Weights of a small GPT-style language model, trained from scratch on English Wikipedia.
Size: width 256, 2 heads of 128 (1 for keys and values), MLP 896 squared ReLU, vocabulary 2048.
Architecture: rotary positions, value embeddings.
Training: a variant of Adam for these matrices, 667M tokens, 5046 steps.
Each number is 128 + 32 x the weight over its row's rms, rounded and kept within 0 to 255. Layers, rows and columns count from 0. The size above them is the row's rms in percent of the matrix's.

# layer 13 MLP down (transposed), 896x256, rms 0.0426, rows 58-71, columns 0-255
size [100 106 100 102  82  82 107  98 103 109 104 103 104  99]
[[ 80  81  70 110 153 127 155 132 100 128 151 135  94 171  99 147 108 115 144 124 122  93 162 140 129 156 115 127 173 109 182 111 161 143 146 163 152 137 146 100 140 163 149 147  95 174 143 125 182 164  58 142 135 121  96 146 103 134 104  97 141  96 136  93 113 172 178  96 146 132 191 117 189  81 158  87 104  97 119 119 146 147 116 121 151  21 141  95 136 152  81 106 125 140 100  94 129 113 119 137  77 134 175 102 136 151 127 165 129 140 137 133 118 147 136  98 100 183 116 173 146 122 112 135  34 133 147 144 191  93 158 135 142 171 114 168 127  80  92  81 153 113  90 131 174 113  98 123 126 116  66  97 121 126 114 156 144 171  97 128 152 117 193 204 160  99 178 147 107  92 148 127 204 135  86 135  92  77  53 132 170 146  70 133  96 107 182 124 136 104 132 131  83 112 135 100 113 117 121 133 139  81  79  81 103  59 174 159  99 127 127 200 105 171 172 170 123 175  90 130 163 175  82  99 143 155 173 111 140 176 155 161 143 128 122 123 179 163 109 185 160 108 134 168 157  80  93 142 164 129 111 143 120 128  62 120]
 [149 131  78 124 167 106 120  90 134 113 149  98  80  27 126 117 143 163 194 130 217 117 135  97 187 122 156 137 119 106 176 136 133 136 161 171 132  95  90  72  88 164 135 122 157 179  77 146 117 158 136 114  85  87 163 174 132 173  67 136  60  75 108  97 132 182 115 109 104 143 122 140 112 152 144 103 128 102 153 119  86  88 112 133  93 115  75  84 187 181 102 138 107 117 128 134 138 163 103 100 161 126 153 139  85  86 106 157 131  93 126 109 119 130  87  85  98 125 112 105 128 121 153 145 118 120 109 147 142 160 137 112 166 150 176  63 115 167 120 151 105 116  95 117 182 129 176 117  94 102 127 163 161 144 144  80 145 140 183 113 126 166 147 153  83 160 146 167 119 156 175 102  98 195 142 143 173 122 160 138 130 138  68 119 115 139 122 159 102  75 165 120 126 159 115 101  72  83 134 133 158 120 171  80  62 107  99 156 211  84 142 106 125 203 146 112 121 124  99 151 100 158 154 137 113 109 115 146  89 114 131 122 165 178 149 134 145 111 173 211 109 106 117 114  80  91 121 201 192  86 162  90 107 121 149 119]
 [121 117  61 142 120 132 147 177 122  97 129 193 126 110 111 100 126  99 133 125  70 103  86 157  52 116 115 166  67 166 134 152  97 199 168 197 159 117 130 167 117  97 156 139 154 137 129 142 130 152 129 152 150 153 115  88  99  93 138 165  72 137 123  84 126 141 134 105  86 135 164 113 167 155  86 163  85 123 196 142  75 155 123 107 107 152 127 174 119 128 123 147 136 143 173 154 137 152 135 145 168 166 137 173 117 164 117 106 126 189  90 189 114 146 170 146 154 157  68 146 120  92  88 151  72 132 120 171 134 155  97 137 102 143 124 143 152 125  94  94 122 140 112  64 116 169  90 101 129  63 115  88 138 175 114 141 120 171  95  88 182  60 154  60  92 145 155 155 137  47 101  72  58 125 157  74 127 130 152 180 126 121 176 131 169 118 129 111 154 162 159 128 127 130 150 111 146 136 137 124 137 133 133 132 186 139  97  86 111 160 101 172 136 147 101 116  97 104 102  84 135  97 108 137 116 184  65 156 128  77  98 147 126 213 106  87 108 118  93 171  96 139 153 144 158  87 129  78 159 122  57 134 146  98 156  61]
 [142 105 156  87  91 148 117 124  73 167 132 132 180 137 110 163 204 130 146 119 151 104 121 151 194 107 152 120 165 133 109 179 138  74 163 147 156 121 117 126 172 123 161 147 115 146 118 176  39 150 113 150  66 101 153 134 169 159 130  89 158 136 143  94 126  10 157 134 205 149  87 123 174 117  64 193 128 187  96 118  98 132 154 171 176 122 144  87  89 171 159  83  83 104  93 106 170 104 170 147 127 126  76 118 155  98 117 105 105 158 122 128  57 125 118 148 124 113  88 157 117 105 188 145 128 146  78  88 133 118 115  79  96 156 134 138 119 179 138 173 150 168 148 130 110 121 128 135 114 149 133 165 150  92  98 146 160 122 126 105  89 175 117 116 131 128 145 152 114 143 147 128 145 142 101 152 135 148  79 151 101 120  80 156 159 136 139 155 137 128 107 149 188 113  92 129 157  80 139 108 113 155 142 204  81 161  79 146  99 154 124 123  58 165 123 173 152 185 147  99 116  82 136 166 177 201  79 165 138 115 159 107 139 145 163 121  77  91 128  58 115 105 118 173  85  78 131 139 167  88 156 115 121 159 133 141]
 [147 113 136  89 161 116 153 111 194 179  49 119 122 138 136 165 134 193  98 154 174 137 102 166  99 134 158 181 131 140 161 223 142 182  92 149 181 134  93 132 114 108 155 155 107  83 144  87 111 119 181 110 115 124 117 159 158  88  43 116 120 110  82 111 143  99 106 132 132  94 111 143 149  96 136 118 112 181 186  93 125 111 113 100 114  88 174  89 104 158  76 132  61 115 119  91 101 119 113 117 124 149 122 134 119 159 155 141 137 192 146  71 179 163 154 146 130 115  96 152 133  92  66 109 119 149  92 118  71 139 125 147 206  95 136 123 120 172 146  81  92 141 115 127 113 121 137  98  98  91 194 109 169 125 158 148 184 117 109 118 164 102 101 136 146 162  94 130 115  94 155 151 123 178 127  79 172 157 145 125 163 166 136 136 180 184 123 139 135 130 167 111 119 123 121 130 171  94  92 101 121 136  86 104 158  39 146 131 133 110 122 115  97 134 104 168  76 139  74 188 183  72 130 150 169 124 160 131 187 104 116 154 189 156 131 104  80 141 142 153  86 120 118 125  70 131  89 173 104  65 108 100 133 182 161 124]
 [129  90 140 144 112 106 191 139  91  95  90 140  88 175 128 169 122 141  91 128 116  88 176 173 131 159 132  78 156 141  89 124 107 165 153 155 198 110 105 128 128 129 171 173 106 173 105 153 128 129 113 218 156 143 140  88  60 146 119 127 159  87 190  58 156 114 114 123  94 142 104  99  80 111  81 144 130  97  98 115 134 152 210 127 159 122 179 119 156  68 124 117 151 135  86 131  81  90 128  97 104  71 140 110 154 122 141 164 107 155 112 136  74 120 161 119 119 111  97 132  71 153 111 155 112 109 128 131 109  96  65 202 163 138 148 118 112 127 153 114 153 119 106 100 118 165 150  58 133  79  95  94 160 104 164 151 161 174 138 111 192 117 100 138 129 137 108 111 112 175 152  97 161 133 155 137 172  79 141 139 180 173 135 150 107 133 103 131 126 148  31 140 199  96 135  95  71 154 103 121 172 175  74  91 115 147 147 144 133 142 154 155 116 151 128 106  93 135 144 107 117 150 208 139 143  90 121 181 169 133  81  89 168  99 157 156 137 149 137 132 117 101 164 179  76 115  96 167  38 133 138 142 135 168 132 109]
 [166 102 144 134 166 171 164 114 162 142 146 170  89 133 125 166 111 170 140 147 117 148 114 152  92  65 161 176 107 161 132 148 165 182  90 151 255 115  90 155 163 155 134  90 145 143  84  85  87 158 138  98 177 130 152 113 143 149 166 142 132 191 105 117 133  86 148 132 111 160 103 108 138  52  92  75 149 131 146 131 153 106 113  91 155 115 124 126 123 104 107  84 118 134 141 113  84 110  90 178 132 174 164 125 176 175 121 145 183 148 146 105 163 135  99 146 127  49  95 130 124  85  64  93 113 131 115 160 113 156  77 163 108 138 187 161 143 123 100 163 124 114  71 124  77 150 126 112 128 133 188 142 102  97 134 185 173 113 103 123 149 150 101 153 193  95 128 136 108 163  72 165  86 123 171 110 142 122 130 154 149 143 155 171 165 117 157  81 115  60 180 159  79 103 104 124 142 136  96 136 147 134 105 117 105 166  89 101 147 103 147  68 181 155 167 127 178 141  68 139 139 104 130 179 135 118  94 118 134 124 156 110 137  72 176  80  97 141  94 125 134  98 168 131 152 116  63 160 151  91 147 154 131 127  94 108]
 [ 84 152 181 115 174 120 193 163 149 158 136 143 107 182  94 110 123  82 133 158 200 181 127 156 107  53  71 158 124 174 134  78 101 135 140 195 173  76 210 119  94 119  82  98 200 138 196 191  84 131 149  91 172 148 142  88 221 162 156 138  97 119 157 119 147 141 158 168 124  69 128 125 156 160 111  93 106 156 154 163 149 117 136  96 118 166  74 123 180 127 128 124 134 151 153  97 124 101 102 100 139 149 114 176 104  89  64 181 124 142  55 146 159 129 146  98  99  93 142 105  78 163 138 128  90  90 114 101 109 121 154 101 154 159 154  55 120 110 142 132 131 109 152 107  96 134 128  66 174  91  62 188 166 145 151 105 151 124 161 122 113 157 197 113 161 138 126 160 155 157 134 115 157 131 103 182 136 101 140 119 123 139 169 131 104 131 118 141 129 125 120 122 116 135 112  97 159  91  78 195 120 126 103 104 134 127 129  50 156 122 166 155 117 120 125 121 125 112 144 112  99 142 143 148 157 164  88 122 155 212 135 106  88 160 109 100 142 161 110 164 120 101 121 140 123 170 113 151 166 121 139  89 174 109 107 141]
 [145 139 126 161  95  97 107 172  86  50 102 146  55 121  25  84 145 125 196 100 173 118  85 159 141 155 116  87 107 107 132 147 119 141 166 177  72 104 155 114 140 165 135 146 159 113 142  83 160  77 149 114  50 116  96 146 160  69 111 136 150  99 151  96 106 161  50 154 119 161 127 160 146 125 168 130 120 132 189 149 143 129 124 187 163 118 146 139 101  95 146 169  62 162 116  79  89 162 115  74  69 153 178 172 149 112  90 135 152 113 105 140 105 165 107 146 146 171 173 180 107 152  95 143 152 146 124  93 108 118  62 164  59 118 142  69 187 103  93 132 152  53  62 101 160 114 127 127 128 204 115  68  97 129 109 127 103 138 114 141 102 143 126 194 181 134  96 152 118 129 160 106  92 146 129 111 131 143 142 115 128 106 182  96 104  94 114 143 122  94  99 104  97 140 169 150 105 140 152 121 165 153 145 149 105 101 126 169  95  83 106 160 138 111 149 112 118 124 123 152 103 191 144 172 129 134 155 128 114 175 115 137 148 144 106 102 101 138 121 108 143 122 146 134 149  64 148 129  99  99 152 127  89 201 182 141]
 [102 111 121 139 136 127  84 118  90 117  94 125 109 130  86  80 126 131  82 198 144  93 146  98  92 132 161 138 169 123 140 117 115 133 147 120 112 106 161 150 135 110  80 168  91 115 179 193 188 139 111 116 126  76  55  70 136  92 221 164 143 128 124  32 128 171  55 131 115  94 147 139 132  99 106 148 137  85 118 121 121 167 113 103 211 160 120  85  99 135 175 111 104 160 101 161 120 163 149 170 165 163 140 125 107  99 121 133 138 115 165  91 106 134 104 140 123  77 161 146  81 112 177 131 118 162 116 147  67 127 112  80 113 131  69 109 110 196 100 128 152 198  68 142 121 165  94 127 126 114 127 134 127  88 143  81 165  91 157  78 103 134 132 141  83 140 114 102 133 137 194 155 160 170 124 158 144 199 162 153 156  42 177  76 108 136 159 101 174 113 107 125 125 122 155 139 156 117 125  95 131 148 180 138  98  78 124 135  86 113  87 129 140 145 151 101  49 183 104 141  86 124 146 147 101 103  90 106 157 144 184 170 101 142 116 129  90  99 149 159 129 127 152 118 119 159 110 133 109 128 196 102 120 129  71  75]
 [141 126 111 190 134 135 104 191 100 167 107  72 105 112  81 143 115 140 184 111 159 138  91 166 178 143 103 142 128 130 170 150  66 191 105 214 118 155 145  81  76 113 111  64  94 121  97  91 141 110 123 138  59 105 136 132 146 153  99 144 135 138 133 178  51 150  95  82  81  92  94 117 128 189 147 129 187 155 160 136 137  93 149 133 165 125 135 132 105 205 193 129 153 104 117  91 145 121 109 139 100  94 161 108 116 150 148 108 100  99 152 125 106 181 150 170 167 154  85 112 151 120 142 130 177 174 153 144  82 129 157 128 112 114 104 133  72 181 138 148 140 169 183 180 146 167 145 142 115 104 112 119 166 201  95 100 125  95 174 143 129 153 110  87 129  78 191 177 108 163 129 152 120 121 110  81 112 147  97 118 123  92 146  80 159 174  97 133 110 140 162 143  95  66 126 107 136 134 117 154 166 186 178 189 166 130 137 136  66 113 159 121 169 105 163 123 143 149 143  87 125  73 127 102 129 153 161  97 147  99 161  95 114 117 130 102 130 193 112 154  91  92 150 126 177  98 143 159 119 155 137 113  74 109 162 198]
 [154 187 169 114 118  80 156  76  92 126 147 134  42 112 135 110 156 148 127 201 127 200 164 100 177 123 122 123  92 160 136 126  73  80 128 128 202  97  90  89 182 104 130 106 103 165  72 127 102 149 128 131  80 136 162 112  92 164 137 153 156 157 153 119 184 114  82 129 120  93 157 182 143 164  98  88 133 108 181 136 140 174 123  95 112 211 112 115 148 139 142  96 139  81 138 190 155 150 163 130 143 107 170 117 126 110 124 129  98 128 146  77 102 149 184 139 130  65  94 138 122 174 169 152 121 137 177 125 147 118 121 160 145 143 188 105 155 121 168  95  90 120 128  80  74 114 147 107  93 138 141  85  80 130 119 170 125 111 107 114  80 161 113 107  98 117 166  90 137 109  76 120 144 113  99 143 127 119 119 149 124 171  94 117 109 156 110 122 116 126 110 191 104 112  88 173 103 151 200 118 101  92 157 148 133 137 112 129 107 105 138  80 125 163 130 114  41 151 125 120 117 150 205 197 164 163 120 146 129  44 106 224 121  74 146 152 127 125 150 102 182 126  90 155 154 125 134 131 116 147 185 163 100  98 115  96]
 [140 181 118  97 132  77 102 117 118 139 101  79 113 147 113 129  93 199  98 133 140 191 154 139 135 126  81 181 143 110 155 199 119 164 102 108 172 138 142 150 153 116  93 176 135 143  44 157 125 148 104 136 113  97 112 104  92  87 151  91 158 129 135 137 163 166 136 170 129 145 159  99 108 127 147 101 114 112  74 111 136 126 189 110 112 112  22 107 161 128 108 122  86 196 135  87 128  74 118 135 114 112 139 188 150 160 167  95 116 150 135 150  72 119 151 118 114 135 134 127 152  57 185  65 159 166  83 155 145 151  97 199 104 183  99  84  75 215 107  58 107 170 154 157  54 117 136 115 147 125 118 162 167 121 115  73 107 102 103  80 160  90  88 135 161 168 150  89 131 107  77 138 122 195 159 172  72 149 145 142 126 120 127  92  78 147 137 138 120 101 129  99  96 141 119 140 192 151 163 107 102 118 127 147 177 116 128 186  81 123 172 125 109 143 161 166 146 107 143 135 168 139 133 188 101 132 166 137 122 123  88  85 151  67 135 129 111 117 163 155 135 126 125 100 104  86 113 168  81 120  98 144 120 111 124 112]
 [ 70 123 130 149 173 159 156 117 168 133 154 145  94 132 166 111 129 124 141 145  55 134 133  83  76 235 143 149 149 120 160  80 141 103 163 114 145  98 144 177 155 167 150 140 120 110 180 108 139 178 159 147  91 113 136 105  84 161 101 121  78 101 126 127 149 182 239 175 166 141 110 127 125 109 162 147  65  99 185 124 121 187 145 116 136 141 130 141  92  96 125 137 109  63 158  89  94 115 105 144 120 128 154  84 156 111 123 184 115 117  63 214 144 127 134 161  81 116 197 185 120 132 136  95 164 128 109 172 116 133  78  83  87 142 113 155  97 120 159 136 164 106 160 142 151 191  79 120 140 129 133 112 115 148  94  62  92 138 172 131 167  77 110  85 164 127 123 128 152 143 181 122  99  67 111 157 149 138 162  92 176 127  83 131  84 110 130 128 121 111 152 107 103 136 158 104 145 151 118 108  86 126 106  85 155 158  71  87 156 173 151 152 148  89 113 172  94 108 173 140 102 149  69 140 163 168  98 146 132 175  97 182 119 157 104 152  99 145  92 117  97 149 126 152  92 139 106 113  94 160 105 135 181 134  91 175]]
# layer 13 MLP up, 896x256, rms 0.0617, rows 59-71, columns 0-255
size [103  91 100  84  78 109  96 100 105 101  99  99  95]
[[ 93 129 124 118 181 128 134 127  97 125 116  40 110 121 183 186  65  93 148  88 108 110 143 125 110 145 123 158 151 164 101 119 112  74 106  87  94 125  84  92 143 152  72 156 159  66 112 135 115 150 126 117 138 196 138  85 124 156 129 127 167 130 147  36 146  92  94 130 140 163  86 172 120 137 183 153 113 146  65 128 149 128 113 149 190 109  81  79 150 115 140 106 141 129 139 142 167 119  66 132 133 105 146 150 123 178 110 147 136 125  94  75 165  96 115  84 155  69 119 108  74  83  68 144 114 159  90 134 167 172  81 159 144 177 121 120 123 123 141 175 122 202  91  97 182 162 112 167 139 157 205 140 104 116 148 155 134  77 134 156 152 125 129 164 105 144 126 139 113 113 171  75 161 127 172 146 105 133 180 145 140 134 119 184 131 156 106 131 184 107 104 167 101 181 121  92 101 121 107 144 150 136 122 126  79 164 133 142 155  94 154  84 170 113 119 141  94  90 134 130  94 114  92  64 122  88  93 116  99 161 171 140 142  82 103 143 137  80 131  67 185 130 133 118 132 154 119 197 116 150  79 188 112  93  92 201]
 [154  70 175 102 106 126 135 148 175 125 132 137 134  91 140 100  91 103 178 113 132  92 138 129 137 154 144  85  94 121 109 121 125 156 131  76 102 147  96 132 171 147  90  75 153 162 147  91 105 116 110 120 153 158 123 164 164 147 156 102  64 142 120  91 155  60 155 175 119 161  71 101 161 119 114 147 153 136 160  66 155 133  57 123 147  91 102 124 130 164 158  96 130 201 182 147 181  89 121 163 100 159 114 161 143 145  87  88 131 166 176 171  96  98 152  84 152 121 126  91 140 136 131 108 116 136 150 162 152 156 120 100 149 184  95 134 165 104  90 124 141 140 127  82  55  76  77 130 143 145 169 124 125 152 139 128 150  86 128  88 165 144 165 115 210  85 126 103 118 163 122 185 125 151 146 140 114 129 135 118 161 126 103 162 126 107 133 158  94 124 115 133  66 137 169 115  28 192 111 158 147 184 146 137  82 160 103 113  65  64 118 111  84 119 117 121 116  80  69 118 195 142 143 124 131 128 145  61 194 150 116 108  90 107 197 140  57 114 179 180 158 104  74 142 152 145 108  90 110 110 147  79 121 139 116 108]
 [ 80 150 140 115 114 165  89 138 134  75 141 115 134 173 147 155  88 142 117 182 102  41 137 122 136 152  87  88  97 163 134  69  85  77 103 137 118  89 128  89  89  74 147 117 141 118 113 148 115  84 164 118 147  92 142  96  95 157 111  79 168  66 186 172  97 135 134 112 115 103 165  74 138 145 124 123 120 156 132  99 133 128 123 144 133  56 135 146 151 109 179 114 137 180 163 131 122 134 145 156 140  96 150 174 123 162 196 130 130 151 136  77 133  70 138  93 175 121 157 146 137  93 147 106 145 120 108 127  76 133 174  92 110  91 171 115 130 102 112  82  80 152 125 158  88  88 138 111  76  62  99 142 130 135 140  81 152 116  86 133  75 135  88 113 151 154 140 101 117 163 149 201 162 149  63 150 121 167 118 139 151  81  96 111 108 143  79 116 123 139 123 119 135 136 134 162 147  55  83 144 109 101  61 134 160 135 142 105 104 118 214 117 151  62 128 160  59 172 159 136 110 126 141 107 112 204 107 159 128 121 104 160 108 159 155 119 122 121 179 110 104 121 118  93 194 116 101 162 102 221  84 141 147 194 155  80]
 [150  99 121 103 104  76 148 119 160  91 169 128 170 114 109 146 121 141 158 153 112 117  92 159 194 170 100  85 112 171 128  88 108  73 149 122 122 109 140 165 145 161 107 129 170 187 111 130 130 130 127 147 122 130 133  71 113 131 191 168 120 133 153  98  82 126 128 118  79 197 156 130 107 165 100 193 155 115 138 140 178 101 173 111 137 156  88 129 190 117 134 175 196 160 118 172 191 157 167 187  96 127 156 140 159  92 173  74 121 113 138 113 112 156 131 163 168 152 107  88 174 141 171 159 114 165 160 133 199 156 122 118  92 117 137 100 122 179 112 156 123 152 141 145  85 125  73 154 140 129 104 130 180  94  43 108 101 153 171 154 137  85 141 150  89  84 102 135 160 141 111  79 130 104 109 126  58 103 130 126  69 115 150 104  79  68  76 128 101 159 109 110 123  97 106 178 106 168  75 161 157 164 163 137 138 195 124 112 118 114 133 132 137  97 164  68  92 109 172  52 102 148  91 106 131 170 142 159 109 158 143 127  95  76 132 185 184 113  94 121 148 127 156  97 148 148 153 112 136 152 146 110 127  35 156 118]
 [116 175 138 146  85 105 129 141 109  38 146  86 161  85 141  62 177  98 134  96 132 127 143 153 103 146 129  80 165 143 173  51 107 124  81 115 137 134 154 168 161 126 104 132 155 126 107 108 158 152  97 114 112  91  62 137 121  88  99 133 157  97 107  87 117 111 159 142 152 103 136 114 176 154 140 154 102  89 139  98 201 167  81 103 148 132  76 141 191 135 120 110 110 117  66 104 151 112 128 143 159 147 171 118  68 158 107 110  96 138 173 157 158 163 110  59 164 124 144 143 171 102 133 117 106 136 167 137 115 145 145  59 121  64 152 193 128 126 110 118 146 117 186 127 114 127 103 167 105  67 115 148 161  89 168  72  92 144 122 110 123 119  96  89 116 178 135 170 146 115 117 116  83  75 109 139  84 151  70 158 104  51 101 166 121 159 168 128  85 111 153  99 145  99 129 113 177  86  93 137 182 109 135 163 165  98 132 105  70 208 110 130 123 126  94 152  98 138  92 109 212 119  88 186  97 156 137 111 131  82 178 148 106  93 187  94 113 122 130 152  65  76  90 110 113 172 138 112 120 123 114 109 111 108 105 105]
 [166 126 119 162 159 114 127 138  90 124 139 131 150 115 184 172 141 155 141 136  98 138  75 115 122 150 150 107 119 127  71 108 140 170  88 118 128 118 119  96 188 161 148 117 186 153  76 108 124  82 146 148 138 147 164  85  99 157 200 148 134 113  81  87 137  92 136 124 132 153  97 147  95 170 121 162 167 184  62  85 148 135 121 128 217 122 188  69 127 152 109 122  92 160 116 108 170 104 116 156 123  80 158 145 177 210 143 118 114  64 169  54 143  94 136 122 169 101 118  62 136 175 138  83 134 152  65 132 172 187 116 106 133 101 128 122 193  86  94 105 138 114 159 118 113 121 111  81 130  76 121 190 130 107 113 180 170 124 103 101 188 158 161 173  91 109 188 143 140 189 144 101 163 153 155 166 157 153 166 146 174 143  99 186 191 162 157 133 106 181 149 149 117 126  52 117 144 176 133 113 130 155 121 109 102 119  81 114 147  93 178 114 118 140  97 120 155 145 143 149 138 139  98  73 141 126 144 145  99 164  66 124 153  46 125 152 108 170  82 107 119 133 113 109 110 146 133 148 150 120 112 144 167 115 123 104]
 [146 109 108 154 143 125 167 129  66 134 174 134 151 135 160  86 129 101 133 149 110  87 148 118 144 192  73 117 213  64  55 138  82 134  91 124 135 153 135 169 162  83  98 129 131 131 139 105 119 126 163  78 143 150 170 127 114 148 125  67 110 132 149  80  94  96 165 147  99 157  84  97 117 139  87 108 121 214 152 148 151 110 153  98 139 106 114  92 217 100 128 129 110 167  68  98  37 165 119 180  61 133 129 144 108 175 114 122 147 142 136 123 119 113 161  91 157 124  63 138 113 150 141 108 120 193  68 127 153 138 162 121 159 152 152 129 176  79  85 148 111  46 151 132 129 114  80 124  83 133 154 177 147 142 134 110  69  79 190 190 153 175  88 124 125 135  70 160  91 197 119 128  95 137 152 133 130 108 102 141 127 184 143 139 142 151 120 102 169 188  98 120 143 127 133 127 113 141 173 175 113 156  68 137 197 138 170 143 125 134 118 109 132 155 120  86 109  94  88 139 132 131  83 105 122 101 169 120 187 144 134  98  85  97 165 128 135 127 131 173 138 152  83 138 133 149 143 144 125 101 178 122  93 149 179 149]
 [168 158 128 102 186 107 148 134  95 115 142 108 134  68 127 129 133 140  99 107 133 144  40 144 167 153 151  79 142 114 158 142 100 143  97 122 107  55 151 103 164 149 160 146 158 158 119 127 120 151 147  92  84 160  97 101  96 121 205 165 137 130 201  95 127 149 110  94 114 163 106 143  94 137  79  75  84 168 186 146 166 107 188 173 111 115 165 119 108 139 157 142  99 150 176 112 141 129 104 130 164 106 122 143 121 123 148 141 131  83  96  85 135 143 196 115  95 128  97 117 164 132 155 145 136 121  92  78  80 161  95 150 105 115  75  76 149 145 176 162 129 176 140 166  88 118 163 134 111 115 168 143 127 188 128  80 126 186  99 118 144 212 148 205 183  78 115  91  77 181 115 161 107 101 112 145 154 194 116  89  91 110 107  97 131 150 102  85 184 134 121 150  78 111 138 150  80  57 143 133 114 139 108 129 139 161 166 120  67  57 114 178 144 171 168 145 137 174 152 154 157 159 113  48 118 123 112 119 126 142 109 139 167 102  96 133 146  84 150 181 156 119 174 128 166 170 139 115 163 137 151  92 130 117 158 118]
 [ 96 126  74 171 141 115 156  97 146 135 136 118 164 107 218 110  94  55 114 145 131 106 141 126  93 150 102 136 190 135  56 159 130 131 147 111 115 171 139  80 104 148 163  79 110 133 121 111 173  67  99  90  89 100 147  33  98 124 151 142 134  71  78 137 132 150 163 101 150  89 145 116  86  99 143 102 100  67 116 136 108 133 110 112 162  84  74 118 142 114 176 146 182 163 164 120 136 142 176 118 132 180 132 104 111 105 155  90 139 155 149 152 150 160 147 124 136 123 199 103 120 154 181 107 116  95 104 118  99 104 120  74 112  91 155 143 154 113 140  74 151 110 128 146 111 153 116 114 162 140  97 150 114  53 116 109 103 101 102 121 127  99 138 178 101 135  95 153 120 175  75 136 129 172 108 177  66 162 138 138 220 190 102 137  93 149 151 133 127 102 104  98 163 142  55 162  82 102 138 134 108 196 106 117 174  69 140  90 131 127 110  95 151 132 111 107 153 132 153  97 123 171 160 152  90 178 119 170 189 186 139 144  84 111 130 126  87 137 160 129 173 134 116  75 147  93 132 103 109 180  90 122  82 201 135 129]
 [ 89  80 100 205 118 129 120 132 124 117 167 109 116 143 200 101  56 104 121 120 129  89  95 137 101 174 106 128 131 128  82 116 122  95 100  96 106 132 120 150 150 141 187 138  91 139 104  82 164 113 128 114 148 168 164 125 115 143 173 108 117 110 121 100 141  80 122 108 166 135 142  72 100 158 153 144 118 120 140 139 131 133 118 103 115  97 101 125  73 132 153 142 120 104 142 186  90 113 186  74 140 128  63 133 113 143 147 149 132 135 191  84 131 191 178 120 121 140 152  58  93 132 111 143  77 177 117 144 167  71 127 128  89 171 151 185 159  70 131  90 114 206 119 165 188 180 168  99  79 111 127 151 156 143  92 166  94 100 118 110 163  70 124 131  95 177  88 156  98  90 154  92 132 175  80 157 104  83 173 140 165 146 143 123 115 147  74 120 166 127 135  85 156 134  74  40 166  95 138 105  76 129 118 114 162 148  97 155 133 110 106 100 113 153 127  80 141 107 128 123  53 123 148  77 123 146 110 167  59 118 163 184 109 140 118 157 115 181 123 148 106 105  74  90 126 105 162 139 117 127 115 179  61 189 130 111]
 [122 139  79 156 131 117 122 185  64 131  87 119 115 120 165 123 100 151 166  86 101 141 121  92  68 107 104  84 128  88 156  96 146 185 131 102 104 152 109  38 129 132 173  70 113 154  86  88 144 142 169 168 100 184 188  96 100  84  94  76 153  66 157 106 137 124 123 123 155  87 131 132 159 156 143 164 172 127 106 143 124  39 117  87 135 138 135 114 146 166 119 114 128 113 102 154 161 133 203 108 129 159 123 105  95  87 102 119 137 141  90 128 108 118 117  76 130 150 110  82  94 186 106 107 173 151 126 138 115 146 116 139 140  83 147 109 182 107 132 185 163 178 117  97 123 129 200  78  89 112 119  87 117  90 127 101 102 101 138 143 157  64 161 143 128 111 126 146 119 158 167 159 176 242  72 109  81  93 134 132 156 107  71 107 185 130 137 167 146 110 162 110 149 132 151 119 138 113 117 114  87 106 128 139 140 156  91 130  73 174 121 109 152 147 113 185 153 158  81 103  71 139 161 107 129 161 105 142 159 103  83 148 152 172  86 127 170 132 138 169 145 148 100  91 111  79 143 125 114 124 128 149  76 209 167 163]
 [ 87 186 108 204 103 124 124 159  29 150 194  95 148  55 156  52 152  96 140  59  48  97 134  92 126 179 103 132  79 115 111 134 110 134 113 133 129 113 145 115  99 125 113 166 108 122 103 172 123 173 182 183 114 131 148 159 149 155 108  86 104 132  57 144  71 138 154 120 177 129  95 141 135 114 112 117  42 128 140  98 167 174  85  92 144 125 111  92 123 128 115  60  93  89 128  81 148 130 141 126 126 168  86 122 120 193 114  87 149 132 106 102 131 112 152  80  74 150 147 154 146 159 146 162 136  84  77 127 111 118 102 199 127 154 112 165 166 126 141 157  89 128 130 143  98  53  62 149 105 114 163 116 119  84 177 128 156 110 148 112 146 143  96 105 154 171 155 114 102 149 119 180 195 165 114 144 109 116 138 111 118 104 126 102 101 139 144 118 155 132  81 109 117 137 123 137  85 119 127 108 120  85  69 165 118 138 110 133 132 123  92 160 165 133 143 163 161 109 115 161 153 130 127 129 143 135  86  98  65 107 104  88 135 101  87 147 220 206 145 108 143 117  82 150 131 117 131 178 119 150 112 174 119 112  81 148]
 [153 192 143 177  69 112 107 147 204 127 110 108 149 150  84 150  94 122 101 112  63 129 141 117 153 167 117 129 130 134 177 124 125 138 126 152  89 137 201 175 112 200 168 145 113 135  90 135 134 107 155 141  97 113 170 153 119 146  91 128 138 115 139  86 155 136 124 185 111 132  85  74 124  85 156 127 181 149  83 106  88 116 138 103 106  43 138 133 139 156  79 100  73 109 110 143 111 151 171 125  66 125 111 154  77 152 141 158  91  62 114 100 122  96 161 149 117 131  84  51 107 134 104 106  87 184 181 138 124 157  60 148  97 162 134 163 125  89  84  50 127 132  81  80 139 119 121 100 168 127 110 139  51 167  94 135 200 195 190 125 113 127 118 100 149 117 149 177  86  82 202 115 127 114 116 121  55 143 125  53 171  98 123 187  76 129 115 102  61 144 120 116 131 115 158 113 151 146  85 164  90 138 147 126 121 139 202 110 104 115 101 112 155 181  84 128 119 150 157 118 138 134 140 120 106 123 113 115 135 117  79 145 160 111 118 111 133  91  98 113 124  87 125 118  95 128 127 145 108 102 147 131 158 165  99 126]]